config.toml
num_hidden_layers = 13
hidden_size = 640
num_attention_heads = 10
num_key_value_heads = 1
head_dim = 64
intermediate_size = 2560
vocab_size = 16384
hidden_act = "gelu"
norm = "layernorm"
norm_place = "pre"
norm_eps = 1e-06
positions = "rope"
rope_theta = 6970.0
rope_fraction = 1.0
qk_norm = false
attn_scale = 0.125
bias = "none"
tie_word_embeddings = true
parallel_block = true
init = "uniform"
init_std_qkv = 0.0294
init_std_o = 0.0
init_std_up = 0.0294
init_std_down = 0.0
optimizer = "soap_variant"
learning_rate = 0.00198
beta1 = 0.95
beta2 = 0.95
weight_decay = 0.12
lr_head = 0.00618
warmup_steps = 200
schedule = "wsd"
decay_fraction = 0.408
decay_shape = "linear"
final_lr_fraction = 0.0
batch_tokens = 131072
max_seq_len = 512
doc_mask = true
z_loss = 1e-05
train_tokens = 721900000
max_steps = 5508
dataset = "wikipedia_en"
Each number is 500 + 25 x the weight over its row's rms, rounded and kept within 0 to 999. Layers, rows and columns count from 0. Numbers have three digits each. The size before them is the row's rms in percent of the matrix's.

# layer 5 MLP up, 2560x640, rms 0.1, rows 640-726, columns 160-239
087:512546515489520466498475500530474465474532409496522460524517510502536516518495529486500478492529507481494502510465500490477535491464510511475517491511467488504494535489507542501518496511488498577480511476474545473505532483530487503509506495
106:509534527506471487541520501468472462498481484522495478475487529450484501516502564529521526500508500461528477526492540482533477483490510547534500520491485470470492498480503484529506496491494495513530469473530508535557473498493506506503503472
101:540484496514523486451492562477526482517505493504503484499471498508485521529456541531470502454460520500482491459535459487504528470542457437505532480507475486479480510475500505499439496483458497456464488469514504534475467523516488514483536486
104:465529484487533514511512525531513510514476505504486516524509482480455527460515517529513499476479506510525496513521474480505463495484512506523481491527497538515486511507493496535510474480502482505546498514481482538548478501531536484513459486
106:519507492490495538498471505483463472510473476478482515501519538490467510519471501500493478536508494463507501493516504536453498537484482463489499537563483477472545490522509509452521503506500509522463474511501509482469524505484516505504535487
099:519472461473579492468505514484521432480493467506485538508519483510456491558486472498508487527493478500534498485461526530488507426502515508482463556518474529504486524515513514508468468479558501505494464546465513453518516509568497498496499457
103:493491491508489534527496483542543495481497516503471495462512500559517477494485487488514457499488494512506508483510498452484535498492477513484521495529514501488545512494516547466484510480549555483517512460469506517532466454506518494501463499
102:449494557534540497529493517474487504504503532521474461517523463463528442527488524474504454512521477471508473520494503489472503507518479448490473501505507475511496495501534472529501485518538486528495470525459484509476527434489493524514497520
099:516512473519476496472512512471455521484502523517471560526507489532477486515470478484505501520507515474500530519511503481530503469484524522475522512477518508508470570476479562505511432553515552512465514503504512482530504560524459524459527497
074:509545504479524504486468490482475498518535512473515486511475548483507480528481542490472479541488509520500503521498506501462492487473512510454504483492478531497533518497456477491483491475517511469528462441467514527507523471500575516497488528
088:504476507410501505481456511531484523470506491468489506492479538512500487486455511489504523515512504486522506529489494529461487518452482437474452458451506529475478525525498491492494536521516526492503453488482500480486498481511459496520486494
102:496522589481484537498497500483499511447462501511497523495540488516561485492507512474498499503482506469557524501511502500498508524532483533483534517494517490547519475483517514468530547498450499487517463508484506485482427511516547540469448485
105:497538504518501512506493500490504550508496498538496495474494476507478505498494479478550481499524496475465508474481496508498479483465505536517448522476506565494518510533521500487473484511522456489474486508475512495507460523520510456492481472
085:498497486507516496491515522518475534545467478481488473515498529425470481535492481468504469506496488476522492456512500499492517511454474521529485480497479526522447496484518515533467493523505509467528485542478525487505508500531493483482479458
101:480442529468527518504521495496513488501510483529497524536487472481504467540507495490428491522507524481477519511503519517481522480521516476490504481519520534475507526526524463453489498513467535473526472486471493487508495514493515451512484487
082:469511457478478538544463495466463503488504499492466477513492544452469553521503491509469485472537494542527503476493499501498494505483474523512442511491475516533500504527484466494483443509501506447514491456503491531469482502487486508483534530
098:496473487524445532497506485489462556467512527554501547501472516497523517481458499454514489525510526516523539514525528491489522502462533525546486490555500498466496484549493493458519532536550480503527531511473460498541491552467483454505537501
103:510476497476561539505469493508467475481476521524503488448479488453490502501494450524522496518510518465545520515540489524518480482491553470482506529522477497468511485489503529515536503475503504476529541464473520493520502463500497483458511437
082:491511529490484495484494485503505541457473531476501516504540491512494522478472438503493508537489516504501473455491520498519497547434445507493519547510518475476499529445525487506528498508505454511492515496487502486501491483519473565468497488
099:500526510493470559483496464468490510517485475521499523431469487494487457499455503441475509515492466508482535491507466495485475464486466493515511553462465505432487545454547511538478501490519472509508495475509462503521514517508523507480526521
086:489488460479486481505487480514457528483504516503497486500518527455495482487466523500493476485503515430523518497503452550530509514490467504501440478476473541493497534509567497494506485511511501502491464554589518534515514458468478543530513534
105:475471530493524509506513472516508546529458502547493489465497532482533472523484508507480478458523483514500521510510544508508482459504495472477465524503454523494509474471496500525508509469515512494510485505521538482539486444474507509485557542
105:512526500515507514521490519518501489497463557505491493466495513510500476491515549508503505575470533504480504472488538505460482495514502506512459515523515500477516440476431523526537493547578491508499479448499493553521546508475498532489511499
108:527469503491503517523492516505506528530484500467524470506485514461488508500511486531498517477537510538539485475514503540494508493505477512503479502522489496448489469507513532519481483495542556536512493533510536478481492469527521542498512472
101:487522475479521521516510497460523486503507491519469516544531480478485489497488490475529490508518482452536456505452519529490552490448484504471457493541488470515496494488525461473522527526505499514506540475497444496517494508502529504470468512
105:472484506494523511496519543533518540466480513492503501498542503481517494509497491503544487492506510491506514494498536519500486501507471467541520471501517499544454512488483535499475443504478505513468485543498510537435482502502497468529524464
097:537500501473503519515494540495478507488502445461481505520505519497477527490426510480534541481475471490530519521490496469450490502476470527515489474485458512477517463486456465527498503513472510519485490499488458503454515495515518536504504514
093:524521539550525527532473482471511486544493494506480485504499500446520492517513548526558470511518507468493486411497476489467494506498535529475478496438513529485517505461509459520567521535529510541483532543509493532501521492506513483476515525
107:494507536503460439510538510469476516506499563503483500482503513493509508540512514516506471538540549503490515456513506544452494487502517519536465526503511524505476495493483478508508504522490568505496492483423473495487491524508469483515546508
099:484491492504510514534534452483510423472459527491552519513493496493487479547484506491497506511520498514511507479531495493508502499495502487515525512486515520499464465493478505496505515516503446521524503500496508519490491493474493479502492502
104:503497538520526490534484490502440538487478466496500549471476481467547496463508481481465528518521487528460522532429490488477453500546527466516498535506491492476523566482501466497511535549504478511470487505493552500479517525479486541514486583
092:485503497509498496461490498503510526507511468523516504467523550485519462497477556501486499543492489477535495472502453476501484490519522499484515459499515570534508501511492530480519525505494523512475478524494495544465535520481495531532493538
110:547499487509523506480499488494516506521508510532520457505467493503506523527505493536539539539500500530515536571513484575511525500478486537550506469502505508493508511469514528484472496491475482506453499491498501491453486553502471509514516500
080:508510491502505518495504470515455492474505513452494483458482481495499574478526507495500506511512464540486485508461484551507529486429518481473487515488494502508486477510501514493490487500470502493489489518474479510502508499503512486492503499
100:512539524481479503496523545509515521543539529487483490527512485489507478501511549492494502495506503487522495532558526465499553519456455498486517477495493496480487460453510508493495563526524546465544504525465505480523504518503486478507460500
098:537463485503518511467502489506457522489558471525512487473480465453486456473509543501544462491481546455511516526521519455518496542505510480506526461537533481491440468497490431536482537483462456496535481537502470528479510502486526517484500514
094:501503498515511528517528503469472509484470536542485450486464494475502501489499520487500528479471505492491516495491482506523535518509503510526461520501489471507497472485493558474462502509529512472501460525465516533489480494500484456497504482
107:494504489512529495532469491501469496497496482517489472464518507467491488487462517485492483467521458485517493504470518502509517477493525529498504502478491510507503520471519479502482523488471500436465518445483528516453535519535512499493503463
105:516514546501518523499467479480509469528473499502526478505481505518486522494545465486540518506484546465498462570527509500541510504505491516489472447463484507514439476534492502476493513485492514497442534485486508522482510532494510516502524481
076:501481550446527502474465504488482509492496499484479462555521516515491511504476510499471484507526472471463472509475506503505522467487517540473496528538494554536501496531509513489536510473510518478465578513481553552486489476493509470510512507
103:538471499499483521542528514546515475562481502533481478463553491480517491492508492467518507534499556504484529504500482511537500492493475483480474527515470482511481483537484493521456544493518475486493494459500475491518489518507463556473495466
093:469478498510511486533493527541499481485488497508476477421489484513513512555462432531473512474529510502500492518524531519481479546526476530514491517498439483477476527485544493513490491554507497469473458481498487528515506478500533480536475497
097:512518493527522520502516514510527463543510537509504521483534497527487476490514481501475521484540527519539499480507554494446484509507498516491469482496513455522490492495521471533480553511496492500449491496482513525483475483462513509535476510
108:476468484488522528535553525513534509463524489489494533488476528509525504531492500475511494507512508465471507461506535460489481485514449527517531508500501483510467530489461484499496502496509517490514520489522523496473479464491490521460461489
110:511465477475516488546478504481490475503501519517538500489507470518509513517471498506511527539516517490473509502530515442503554508534473456513476532468522486535503482499486552493521473503511495551486490481467510499543513482498491486541495505
098:474509499476504532462491502490497497516528500500448493505450509494482501495466448517490511481484524550491498518522503540468499462489493510481508547531501516492480535505488461472467470454460540474503508475506504528473522477553503475476551494
095:519541535485500525523526461492477459500493516520506483486509481476489527506538465468485474481505463440468491518525536508505529482496496543515514502501519534476484478496505463477516501514499499505521487516483516501524527477440506503534445476
097:473518536445469495502463488484494489512506543501515488495472497474516501576464560515501502489549510491474501487471531514516493510490481452532513508466522527532509553535476509509522516490487478510527536485423513466489500480521531481521489498
108:520479535466470501499509445502485479538502490524496525493479495480531508478536473491498500475474499518505519499505535489482466468454497480538578502503454515505478571504498502526494483528479489510457492485497442481453499526465452514461448509
097:472526508497520526480465467507498507501515461532520491479486522494551474495474480482512540476528496518485474517546489481459518492464528523498521493500547489548473508486450470513474547539498544513475488524519444472469527560474486498448502522
100:487475518481499528492472517509483512495485480527462485495497462491507498471518496502530466531518448498483499499489522527439535508495501512535463554507495481523483469491541504517506500442502477484486519509476538545503451496514503543520503519
104:465476514461479495517524501500538506533501474508483507478487498491499553501553498547472484503501514532488475445499471525501462492512507535463468509490475510498522523488507463535511470505455551483512506510526527489465529534494488487485486523
110:505525542522464517504505542497481524502485466508507470532457506483471471505491554479507425471521485517495502529532545487531485509505499489502466519514514433518528500524470511496534459499511486521536493533486491503507531508453501519496469498
110:503556508473509516518440457475535477502471502470515444527481471514495483479488492557508508499499480494468486537469480465491494510528474490492494511474481509496526468455501501514516506500474564520495544504519550484476491498507527493506525508
073:514518477504536476482561495515485495513521524461535508525518519481485519503440481504467497495473542457535503530507483481476504482523497536518474538510510522459473514477452476504502511525530499484492484526518504542501501509512501490494501501
109:485450535500492456494497477468468492535473500532519557527508533431499524515491481500529521510532499488487513473470518480533480478496447525494533521482512500533492529483460494460501459557508498531484491486520471453501423517438538485480549498
098:506487513483547511484481483512454514490493511497488549494515481513530523487471540478515501537477515497484490545451483507511526466495499498502537531530535521507471493512498535536484491502478480508549551526516467519520516441536446500485503478
101:551509516515456493513525488480491500477484489551517488506502520461531489474487508506491516527564548518512511469505532449504464511516476460479484453484479509497504487525531509458517516548516463506541500501484464492498471487489566509488481481
079:499483492518533514526497548477518512515498524484485490511555473501459493519528492518487502496498492487489494421430489527531525441510490547501465503483513485524444484504532431472502519528473535497486520453507491516486476529524525477511486498
091:473482529515519526502518519501480505495498498489505490508488485547473513463488489528502467487523493525499557472528528526459523473524535531465494496494528552526490516524484518490482506460526493525489493497479489535499489517495522537458487507
100:531521550486531537519530463495520522467500496519505519498486496493487498480516454458462534501513480522472483495452494502505509486527480510504491503540523544505494501544498530519493468528466439457470521515499486534526487491469525451497503513
072:512516523493499514497493538494513512474486549516481490504513499539525507473516484477473497509442500499484498533490481494489484460485512498468470490483484484473523487528510464465477515502467493468490510493505522524488497537497481490493485524
102:504508503448537496482509509465466503497497504488496518515450531462506540519533486499473502511486527561499498527497495493505517493489475497435471518450491468472526522520496511466528515481482525524489512543523504507489471532513556498524533508
084:467489504447491441496503519529468486493503524506490534513498486464499516481461522505519466493497521523486501495531482452519515494491517447478464549506532505471530523511509500478518461523493534532527476492481497522477508506496515478482512513
086:496461490480522508495513529489520526463477477497505455514534479476505499473490523534505508546459533445537519538497502498475487476517477516468506476476456462457536497511489502550519498504519492475524480481498526515473518492506489479493527490
101:549475475503503549511445507483499480477522494473468476482493450449494479527449485481499522501505494491526512528526538527500520517481456523450492511495450533505488488486508505471504546495487472531508456491508482447515489492476522487515509484
103:512515525501481530528493530518469491518498511498538513533448513519533548504476484474468473525515525508500505493481463552513542505489520474461495552482532515484523526502505514554481520472512527466497525546507506505513539465501485511491479475
099:461469529537522503544510523504487514512519508485494489497514495516524518505504497494539524513535490505480516488521477488550474509471460548503500484496512526497480486517489495494503502465473580459510485532498520534480489542485460502491468461
096:506480503479546517470498510483534532524468503481481529497481515511502534524498488492503517461493519488505497535513524515538506545481494477540511510502432504477486498491512481527470450452510478503506508558543471498507517491507508472498478490
102:455538535521496446498499482517490480494514492476463504496487502496526519498495486529473490460527507486487485475482473482506474517511504498525501498504446550501443479478500527553455516521511516511479446481497512490483516504552511517471523477
106:449506468469462500480514517445543533526483514514534549469497537500495535489511528505508509500511485480503521497536509485491476539483501505458516463467461512514484511510495476486497463486536557492481504487473463468479515517550477477525490472
100:504463497515469519478519506488508507509497517540468466506493494493487463493486522527486481456499505496547515540497448476463521502510477507476478499474547539508526488509488524490504482562499507488476492512499483536466521524516459544499494472
105:499521491549463504487489477487532519478536548531503495496503466500511510494488489437517521522510481527494513506467495548501511499518500483517512507515526500498483492492504495453513518477498538498476494499459453505469514505523510476516520452
085:539482488530517474506521473482495507504467487529531465521564450538512493495467493542493517497501504489511467481534512468524515490466470509483503505491534512529471496499493469518500477470474495456516501471493484515485535494491477522463468503
098:509516501441492465467494511474495492477466512500474519486492500517475462470496499488458485510503518494507527515498501506554540491476491505484532544474512494466482480487504518467488499490500534486510498483514492454499476509473507509540497480
102:535500506491481487479511496482513523464460503552521499486486499443508499520490491534512468495498525521463469520490522503523500503473477515483524479516524467466476503494487505448479557486513487494536503471517484455515500485483495464525533514
102:508491476511474516483516446493485536473525546482520547471491473509494483481545520490495486506482475518464505490524495515522529476475515509517506552494515519548466492485472449513501543503539474485523463525478509472549527499442527448514486490
072:548489481513507494528556510539474495538453541526543469486474503541480439498485503480501476521511470495535474528497481471442521509473514481514547519493547570504501508481480533528519480522469503526491507499514554527533465522511423471512509456
105:565481504484489534508487469492531480506470471510449483509539482523519533454505439471497465527497485554524478552466545490491484506493535468475487520484499532508523472514523477470485485530447507508472486512502513488512511505484494496461477470
106:490486472488542459482483482455532490490494528492473489490466482520475453528476473503487556483501585545478542519563490496496558500510525504518518470504513498504518495477455445491455503480516494482540480472489520521488492515501518496505539503
106:457500535498523512468486477532456513491481491489499508435482498518503493511528489504494523512485515490491512433535504472476493541487488460468487571508501473480481442524482500509513458445515504536434566487498500563499469506522465467515500496
110:534525482548521503504487520501484461538472464481469435482492508523481465475469473488529525498495494474517489488476481469497513484487550485494481500496501569502492461508530505520454461519513508491499470526489487512489493471463508484521492499
111:475522504460512499478461476461530498482530514510520483504502551489513507535494469525481524509499526525531503493504511518484485507508500469555483465476490464509531501506527525505490488522518490484530516500518470488523514458462464492480499494
105:532489512532542494478490495481497497488451523504502490479472520482483518527460516475506488512509498500495490529511492501496497527479494557494531536508465468520506516482497454514521458527509458515514464463482499470505491503504496518484510510
100:494508528485515520496495474525478484519510478517485464498465455484495476487467523499542484548509485481483518499473528483453464463485527472558518492479518458521530490516486499506541512498490493489529536508481485495497525517473493513478494455
105:506481451496497481495467480468524512455480536467555474472478497453496491481497519475463492550520478544548473497473480502495515503506465466490503500530498498501491520497479470498454471539514509452520499440483571486481490501469540491515497478
110:456531482500539484544481473505498524466484511506511460449499450485505545495509496477504508516538488499546503515443464486523505528509524526491469526523504467483506443506440520494512521496510491507513505490507503516506508477424476507512521481
# layer 5 MLP down (transposed), 2560x640, rms 0.0906, rows 640-725, columns 160-239
090:486478487544475493484474542522508539526502552501488516503466459470471468501533504533518462478513530470502485465525536500500440508513496485508479498529489502476512465523486487474487493494494502496495461488464456524482486487507492498481457521
107:582471507502460545463521513526523478518499502475504470498537529507499534470491495485546476539524548487497521484439518483546509503493449503550510446509487509540522545503460491497516538496547476473480496493482499477553475530509547512509503537
101:507502531538473460541527525485493538499527485437524465512471499512512510525500538511538482505527523529501466519469511521467466476490543540485426487507468517513499499506456490510517490483529511502479557531545496506512487465518486504597492492
106:520507519495452502478474528482524475519519531488553465483506483474476508498476534565451517509500508468481488495472526549493513498496474534498524493484496556494487505523491495518518514509474469493486506511480480449490499515500499511463530558
095:492552502510552507482497483447494464500523479496541534522486482493508489515487499479456561486485497496530477490513491494516462513483516534459477490505488436456513527485511465488502497491509498479523479495506469479499491507508519498496500477
100:489491503551480455503491495442472528510515524496527485479526540519549517488519490491503541470509510516453483521475490459477468489518520474515547468517549477507485520476492502499490513509468519517481501487537571513489497492501512561515523393
098:529488512462515528505494504492475525489566482511478518506490488474515505475446535484515515489481520494495495498491452498494495499520503508534480489477496500521490504468487439505474482534494476487526522531485495487512520523502537558523463643
106:493475544464504493478490473481461515440516437514474506498514501497491479515463521518507476481477480467502540501515480517494515480497472433476472520496483522508474512473503484482538525479493479507465489499517524460492451499507474521499522515
097:410499510532505509450507460486502512503520490535457484480537491507478553499528496473521467494479484552516466492508528506539498507518480545531456562498461480469488515548496509523501488507490505537453487501494502502494497511535527487465470475
087:506510499516469435508496533524478505489491463507516497482457508509510494519476488532540494459526494503520493470499515521495455461518493523519552534534508481477507481469511500462510473493463545518522473478474446470504488492496493462480447548
093:517506520482480455444473502512515494465475479533503477523491509490496525539550501479494476488498520527521493509459473475536537506505487497482575539509501498495540446488460498516525490519500456483493503511504478526578531497503478479532488442
088:501489485500554493543537476476493476482542514471483457505495509464513537523503515518498518508480516499504472496540504498542541525483485514499500479485482554521513507479493521525476536434476478513521458532547446530494499479476497503496511421
106:489493507492493528425500514489415482508518466473523491495516493492507471480518472473519512502516469465522514490529527499492492514557491515523484527474529450553479543516536497507488482477500474504510480507503478511489531531527546496484543567
092:509508506523514496505473500465520538470492513524529493495510536536511519510584540550480494517515519525532545513531474497471451509511497523514477474560541459466502460498513471450511524517498500498473513531492512524468507544478458485541494532
098:493479490494541482479512505519510503472488468483461492499491523479506504522551522511554507544513529519501496516523515477487474516466484483556514487527492505492508495486482527508489465469472514503515501508485522458517523488491508470518517573
091:498459485505451598502544479533510495424447481460486523507481486517544505477498521465518517512515507483502505529503498511536499528505540484542561495498479483494479503414500523464508533463506505502530532529501477523509513488458488533504520523
088:443497490503537473493504474522491445477440497496480463511525513504476489446498483515489487507485513540499488507489499471518471537521504500474505483503487517517511484509485522555521510451503504481497469525553472485443554495500526494513475397
095:559489517492522487509468508498517545495470514522489506504513496511476511517523498482484518523469514481515486502525501460493510520477493516470497524496510531540516487490491513508490479519472531485468500489496478497490481483451504493474515627
092:506454511484480502491511477484544433517540493533510501493497489477487549455510519486505510486501475553477509581508481499501517476528526517493498478515515480481500452514499546491494475453472491509511485521493454486524482468492524524484509579
092:476490526487498503501487500498510449545506533455530507524510513483496524473531517539482518514512509433448468466476519491508499522533527505523487481481467528523484495528491494491507490542514541487516553487494519512567470459495495482516542558
091:483511562530544538526494522479536493515549486491487511499539475483493476510510524471519518435530516493479552495492527480528482450478514536465543512488540458542551502482498563480536506495504527492544492482453497504534499473500479478527463490
102:508535486466509536500491514514499484515517498495463489509517477432515538526520545497495508524495485503480524488514483501505489523502483509442562514487545461509498532522547476471480492451482471491492482478435481515471503474477500517488507512
094:500493505530516489510496488514549496517499555519535511520512550490502514457515469513529476493479516450487476455504495520488501539500479469496526511488540483462468515504459515508483459506535514538480528560510479448493487502445498488516505591
105:527508534457517499497498507519538469506510486555485481464529506532520497484510482460515499521491497465522533516480468499478451479483501519510486493541509496508463508506489454518512480588524517521488516517521510484526473517522533513503501580
100:494511488482504500513521506515506580515536530483535484455481509539496486501522474496509494473459510488482488518447509522524516471493516491479512509483467493481458500458503487492527485482465482545548489546535509476505531533519526548505500521
096:510506525510501527495516513501507504447498482530502495524547507504462507476523490527518518527457476488514492492502478441525525510501488548487527508481464499539551520513483486525477466529467495506455532469508526499474511541513504487522509351
104:508503574511515463498460464491534498518509532476483525537491492546554494534503464501443484478492513528480503505497514519521497519538511514507499485504463519509490481466500488489493559514468504514503462493495487515507517482482472544505536594
092:489466517502535485480487512515504489523540534491537499497496472500504515509507478483487485486495501509505486512494487473490513475521463473528548511507497484515471474526490486515465499477514537472540501506497444531502497479500532533509490534
102:475473479524509445490562450484494485463528493537494524503524519496496530467545530503447494529470513484515527516479460524514514478526525482503543529515479522520497489467451495494506462452512504493543469506470510490505488476504535522448505609
096:497519526519466475504517502487488500574521505490538513519477488479510497504487531518516500475514523460491491495473499532503485466503469469489481501525499523548476487498489455452463484452462512522500494439547489453495513493529466506452503454
099:536476543517525519503455513538470466511511468462509515489498522481518458502488490496479501479491537501529502516462491514445506513502567482513505483492449520488508521528514495491515499470463488501478518529461505506507503540510522505474490421
089:502465464522533523561492463530490516499492495515507537537491490503498503477488459471509515520509480516472532515525512512543498527520527491461481526514515512443498454463517460509479513481490478501485455553495482492508485487484502530460464432
116:509494446498556456542515477487503510487455507512544498511488517540500514502527538502517490472448494501485514496465513528504566523489490525470500515541498518505479530498506494503496479488511466510498492493497524461506507487544497484493507519
094:520506518482493534482454538523492501526487497501462537446494487521483493566450496494487544527481522498543498484520519459466518535506490474513523501499520418519500493475475516517495516499487512536531508501509477462502476505499489475504487472
095:511524537522519496474498486540489497511543508500506506472515511551526483546515501539475484470528494573449517505528489508543480485439525477503485486538468457502489488487527491495529506478495434529497471511493510519494475490532498489481512504
101:496500494472524491490508449463525479505547482467495509503539531536567439504517423484511492512557523495518508523513493506472494534518507499513483507483514519497461471473443533491485483463506518461507486525488501481503532539527504466468503565
102:516482436487484484492504511534503558510467473488475489519502499446482513474503551473506540459495516513502525487504492470499497501522484515471511499479423508471462492476526462495504482487491479472535467490516494442442489457509494482475490603
102:482493489513514515524522513505504503487536488490510593508519489521513485483509482495493520486495516466480498485504474484467476498506528513480511508456508498508484482443491512506481527444498550452498485484473490520484502521520456503501482513
113:492485479501512503543508481479518511507499448494514533471503502506500506467503441494520546522509500522500465477532512481485566521498482486492506428524482464510503472537475486524491485500489496490492499502480517484515487521498559489509483504
087:467500516531498484492514499500499467563532503523481485506464504513493463479453477470532537517486550484455512542527488517518475500486489494553522485525494487487464515460505537455490488505477494508557416474527492487492501451472509522475507437
103:538459477489516499492481501488523541481517490506493490524518519469498515511521481524497498485499471491493522493482495509518490480512506467553502496526478493524506497448492510474492433523508497478536493532472491476545515472442527515511503473
102:525474507519524515459423515474463521555504488506512473480481532486490504505527500475528492497492473496445502496470520499499525432506548499465477529457498487488547475479500483502504479417480474523517500500462530480532504531521481549417525533
107:461483500537478508467498508500504513477522452457515442454517550546529507469508506524496546481480510503472537481499473517502498500464507542538481485554538482542488504486509497504478548528503475537519478494498459508504504530514521504515475542
106:490512482489474486489507520467457450505507470518521512484486501540533545481527506453487472553482509490508497472517547512519504511528490480534483554496549516486502496538532541469472491522464533517500492504539478484523483486491476481485452549
110:498494508512467483473508479523514511498513513499550455532533482481484482493532499508555509517533522495494547579502504479508522502492477502508491458515487499499517488484448485479500521492544481465510531538524496536508537522513516483506481561
098:509488495472495468541473495511488482493509509504506548516471518507492528478498513511498477520505472507499507524467551575504519483445500492500546510515534539513513512471501510474510495529424486541486529501516535460490511511493534506481522594
093:471485490478519504456488522513507482501496511505480481465509508490515494461503522482467533454496514508505490492489487490492444488475508490502517499465488484499479538484451473523494486472494515484518439513517489504498503459504533517491543558
097:508554440508498553478512508491522502506520460514458513505473470568458502479506508533525502494557510538494496512495518498527489501516536494539522502464466487451489449498505516466509539558476537501500497495470470467506502483497507513467480580
107:495474537463517475520504479543509461497523537494515502556564558499506507483513508477490487541542506488480461516510508493509535484488493506474501484507522508529512486455512504508493480503514523521484500492492508514496508521487474490500501547
101:496484536504504476499547505486510492469458505475510500518473506534485481501540480503468444451508476473498529484507468511537521518547569462490445512501490474536465453525516524532531524508501494542463484530513465508476533492480482501499507485
097:539476541517486465531498541509512497492463466453468475511480473505544525493473488502512528552484498468520481471496517475557489485517561465484429530540506504522551555474495508529496512458503478489483533508492504464482496519476521552493496562
109:509498516487501478532472514511553530488506447484518509466506488530457497461547454521471494477465495531458548493509485501469490488485547507516506518543479507493508482441507513520531447470542499510490530496542499483535489484494475490470493519
111:495502512503505490490474500500486518475479490505511482495481518534489517558511528503503519494498492494514501540525501498494522511509507496459524512523506533511537502479458540544523500485491483512533503492517494518479559513484538481470501446
112:455495513511531407466494512470536556530504527487489446475482497479547478472468490506516523457465523510484480510507468512504490511442514490478504544531474502473479491459488527459518497523506578531499507530510533457528486519477555474483497496
085:514512493471474502498523535461526453507477472476492512511496517465514534486500521521546484486519509494506478496509537516519513535509464486527524501503519519503544488516521478474506504462493493512549504475488494492492522463499494486483505481
110:502475557462506469499534534476518484458527453502567492514532533446486486469484501528530491484513530500495511481512553463467493526494491495458498501520529544477539479532471520506438488501491491519501506503498519471476502536508512501506533524
099:536501485475487509512506504488485498506533537502479477488519531530527558539552470547502489478515464477514529493528526490461484525504489469498534488525509502434501467516469498452572513438484539503506506476477499475497511524530558520475497456
098:550506524532522472531521528520468528530483517487519539491478520477466506515467512463537496527498500521490526500529530511515505517506474532475497463463496480532501503477525483466509474511472499544526514498509461533502440514553486533490530565
091:530519493482468484469492471521530492518465488483504512515471499485486500485486520509530487520517486483513515536546504486494508482476472526527463498540512528498497503468504501515501488523524466490528483550510510464476541471489467512523494560
095:510505493517500466506509452457492505534506529531518511547482513473495459496578478536496527511462486523529497519500462495541475482511521486496495507512532459454492483498518487512506500505500503534487504475544516454526555491457464448503505420
095:519495484488503510528485455490440506495465538475470505493482489432484492478518488486501504506488517466504508541516554482446495489483478499501485548534509495522524488485499490449506487501478489515506489450531482456476502464516484529524503573
087:498502474497473482510531469481481488498499486514468517507468494503485493473522542518523539488517489513445517466524538513504524504540482451497514510504492482506518533482509536508532516455516499561449512485495478444505478482477521482521526454
091:541476477507542512460473488480502508508515479564474518477511477512516491488547495538518499526467493517469498482480482490496467479501494487529499518443505505535510484465511532495505491498512524526474502533473522477450580528521516492495464471
096:442499509466510496490517510482509483482502492495509535483444520499483475494443480503484492553467519562488505486476493472487467518464516550506510498495526496479529526492531526505533519502541483469506496470490491467515436495464496486535492593
099:519560507531479516505540492523495521478495461512467535463497533487494517490527550512556473505513465492522528482528507467489479459508543525525492515541480499483510456483523522535510514504447505519517486528501544464513512469485485475510456547
100:503486480480512522517503487478507516493468563506510503521490472478500488535501498549470482480463490498461497530499504501498486498493486509506515512543476484500519496562500554518487440519466499484522548538557510557466494511494538541450549484
091:454513450501496503480517464453507475505493504508483486513478496520487515543499500509502535465481476453487510515426522475482511493488513569508495501543504465489489522448492529545476537462506479454528498523529521458441508503482481501521482483
100:505545507491526493484512493455502480499498561481520454520479476528484537495554509484477496551490488475526518499469488464501498467544481470522489526497478516482487465519536532521539470453525534466522450504475513426526477527501485531477505522
103:450509492522510507503519512532543461542476497507500524524532501487498488475500497509494532463524477510460516519464463470489530480532504482491518546508507482509453519504547538534519530485479505493479463530501507460525432510457497496484509484
090:536518501518500513463522516497504491447505474501478460512504475511492463508522491475505500514491483467511482544477486544483567493519564502496493491456512490492517504494520493484537481468515476496487545524491519524545547507494462494462515564
108:505501509497478498477516534558548516550497528496523505495438489497514493444523492496495486514497483464466513482498468503502498471514490538506477463506482472531460466480436496503465499528522480500469508472497474504515507480527509489469471531
097:495466487502520477517519470492485501489513536498525498510493492528505511484497487473492477507489501521481522512498520497498505481506510493495470503478486523478528483522471489505521509507502514484504510483500507512509489516488503486524501160
099:518551505491519458528482535496544551496495500496532464495520482520492525449495494447461510453477461497499526520539465522424525477501517475491471477534542449426511512546504557484492493520485509547505487506534498434518463518489456492466464510
090:491498494512469456519508501482534555481483477494518491463438487456500473475508510516490546503483532484478488522464491489487478472555505502502524523488454489547529487477505496551483485501490553549530515502532486507501526483478482494516477498
101:554500512493516526488496532513493476465523497500525495504502525500491485483524505480516514479506521481456475480477464513471499523478506500508519502494451529482457496483484506438519515511511507456485496481455505479527463457493507532485496606
101:477465485471496504515473492484482506490505520539509480494523497488506495478505478515526518477495515461501460515519534519452476467499489479539484512501509503517533472486491501509480488502505451533490466569529508503477484460479526469457491524
103:485492474517512506500515498529512474516554476464481468503518516470447529514515516550506522528474474472494473493500496488512477475526471503489471518494489512507486485495522502507550520520493533484496542532504485511512480520465501473494465599
086:452494513457484478519485480437511503474501485523454536518465498526519472466480502523498494469516516518490504459487486489534446511531506506494500528474455483504492521497508476500440507437541473496490499511488495454515525464453524499516482474
102:476467505547540498540467533542541476498526485525483484565488451508490503449482504539486476523478533500478474509494488480472521503527453492501532485557477527490520488474498561501483485479499541508535545521549454487504468508516477493461503524
100:503470509499507474479493480514523539504511473494507466503490493491518500533522534495509466477505492468443545514513490508489497546519540507511503476517495460464515445530490495508489481522505504473483513505518497509493464526500492507495501572
114:521500488486514548499539471522498414482510496483510508491481455481509518480532485487493476476476512496509477516561471474513508523507505491479466546488514540522515473492501456484471497458510543505519529505485495520550481494524521541478472592
105:558503496506524491515492499531514503521475518457525465471487498529490419462555481499508460501533478508481516513489473490471487491486512499487554475502519517516456499484525506520526465504528506504461477476526475498518498534481522486511509551
114:476490479497474498530496523464514516471525492501480517488510479486490493496491508494486466485505509480521525544473471503514481530500494510526501454519473473498514494506523473524517486563516522490471511482505474499526537489519476485492522550
104:491514450518486489511521501506473484472483477504490528529497506497518463476537501527527500469537534450483565473459549520510462485514467495502508476521464463483497492506464484498535466526514485454548496507519511498519495531488477458496500539
092:485487511508493507452493497514543504510503545542541494507545481515482445500499501506513526489502525489497497445483503527503518501495520545485475529486467506449514506470535506496467476480467510486483490498483493504505500507500439443494521553
099:489475503546476483546481501514497472491526498514489512507495497523506518503504528463536515492517530489494521449488514481472479465529517504490506456520539517478470477493517483500541484479488522546468518479532476479514550499475545455483471531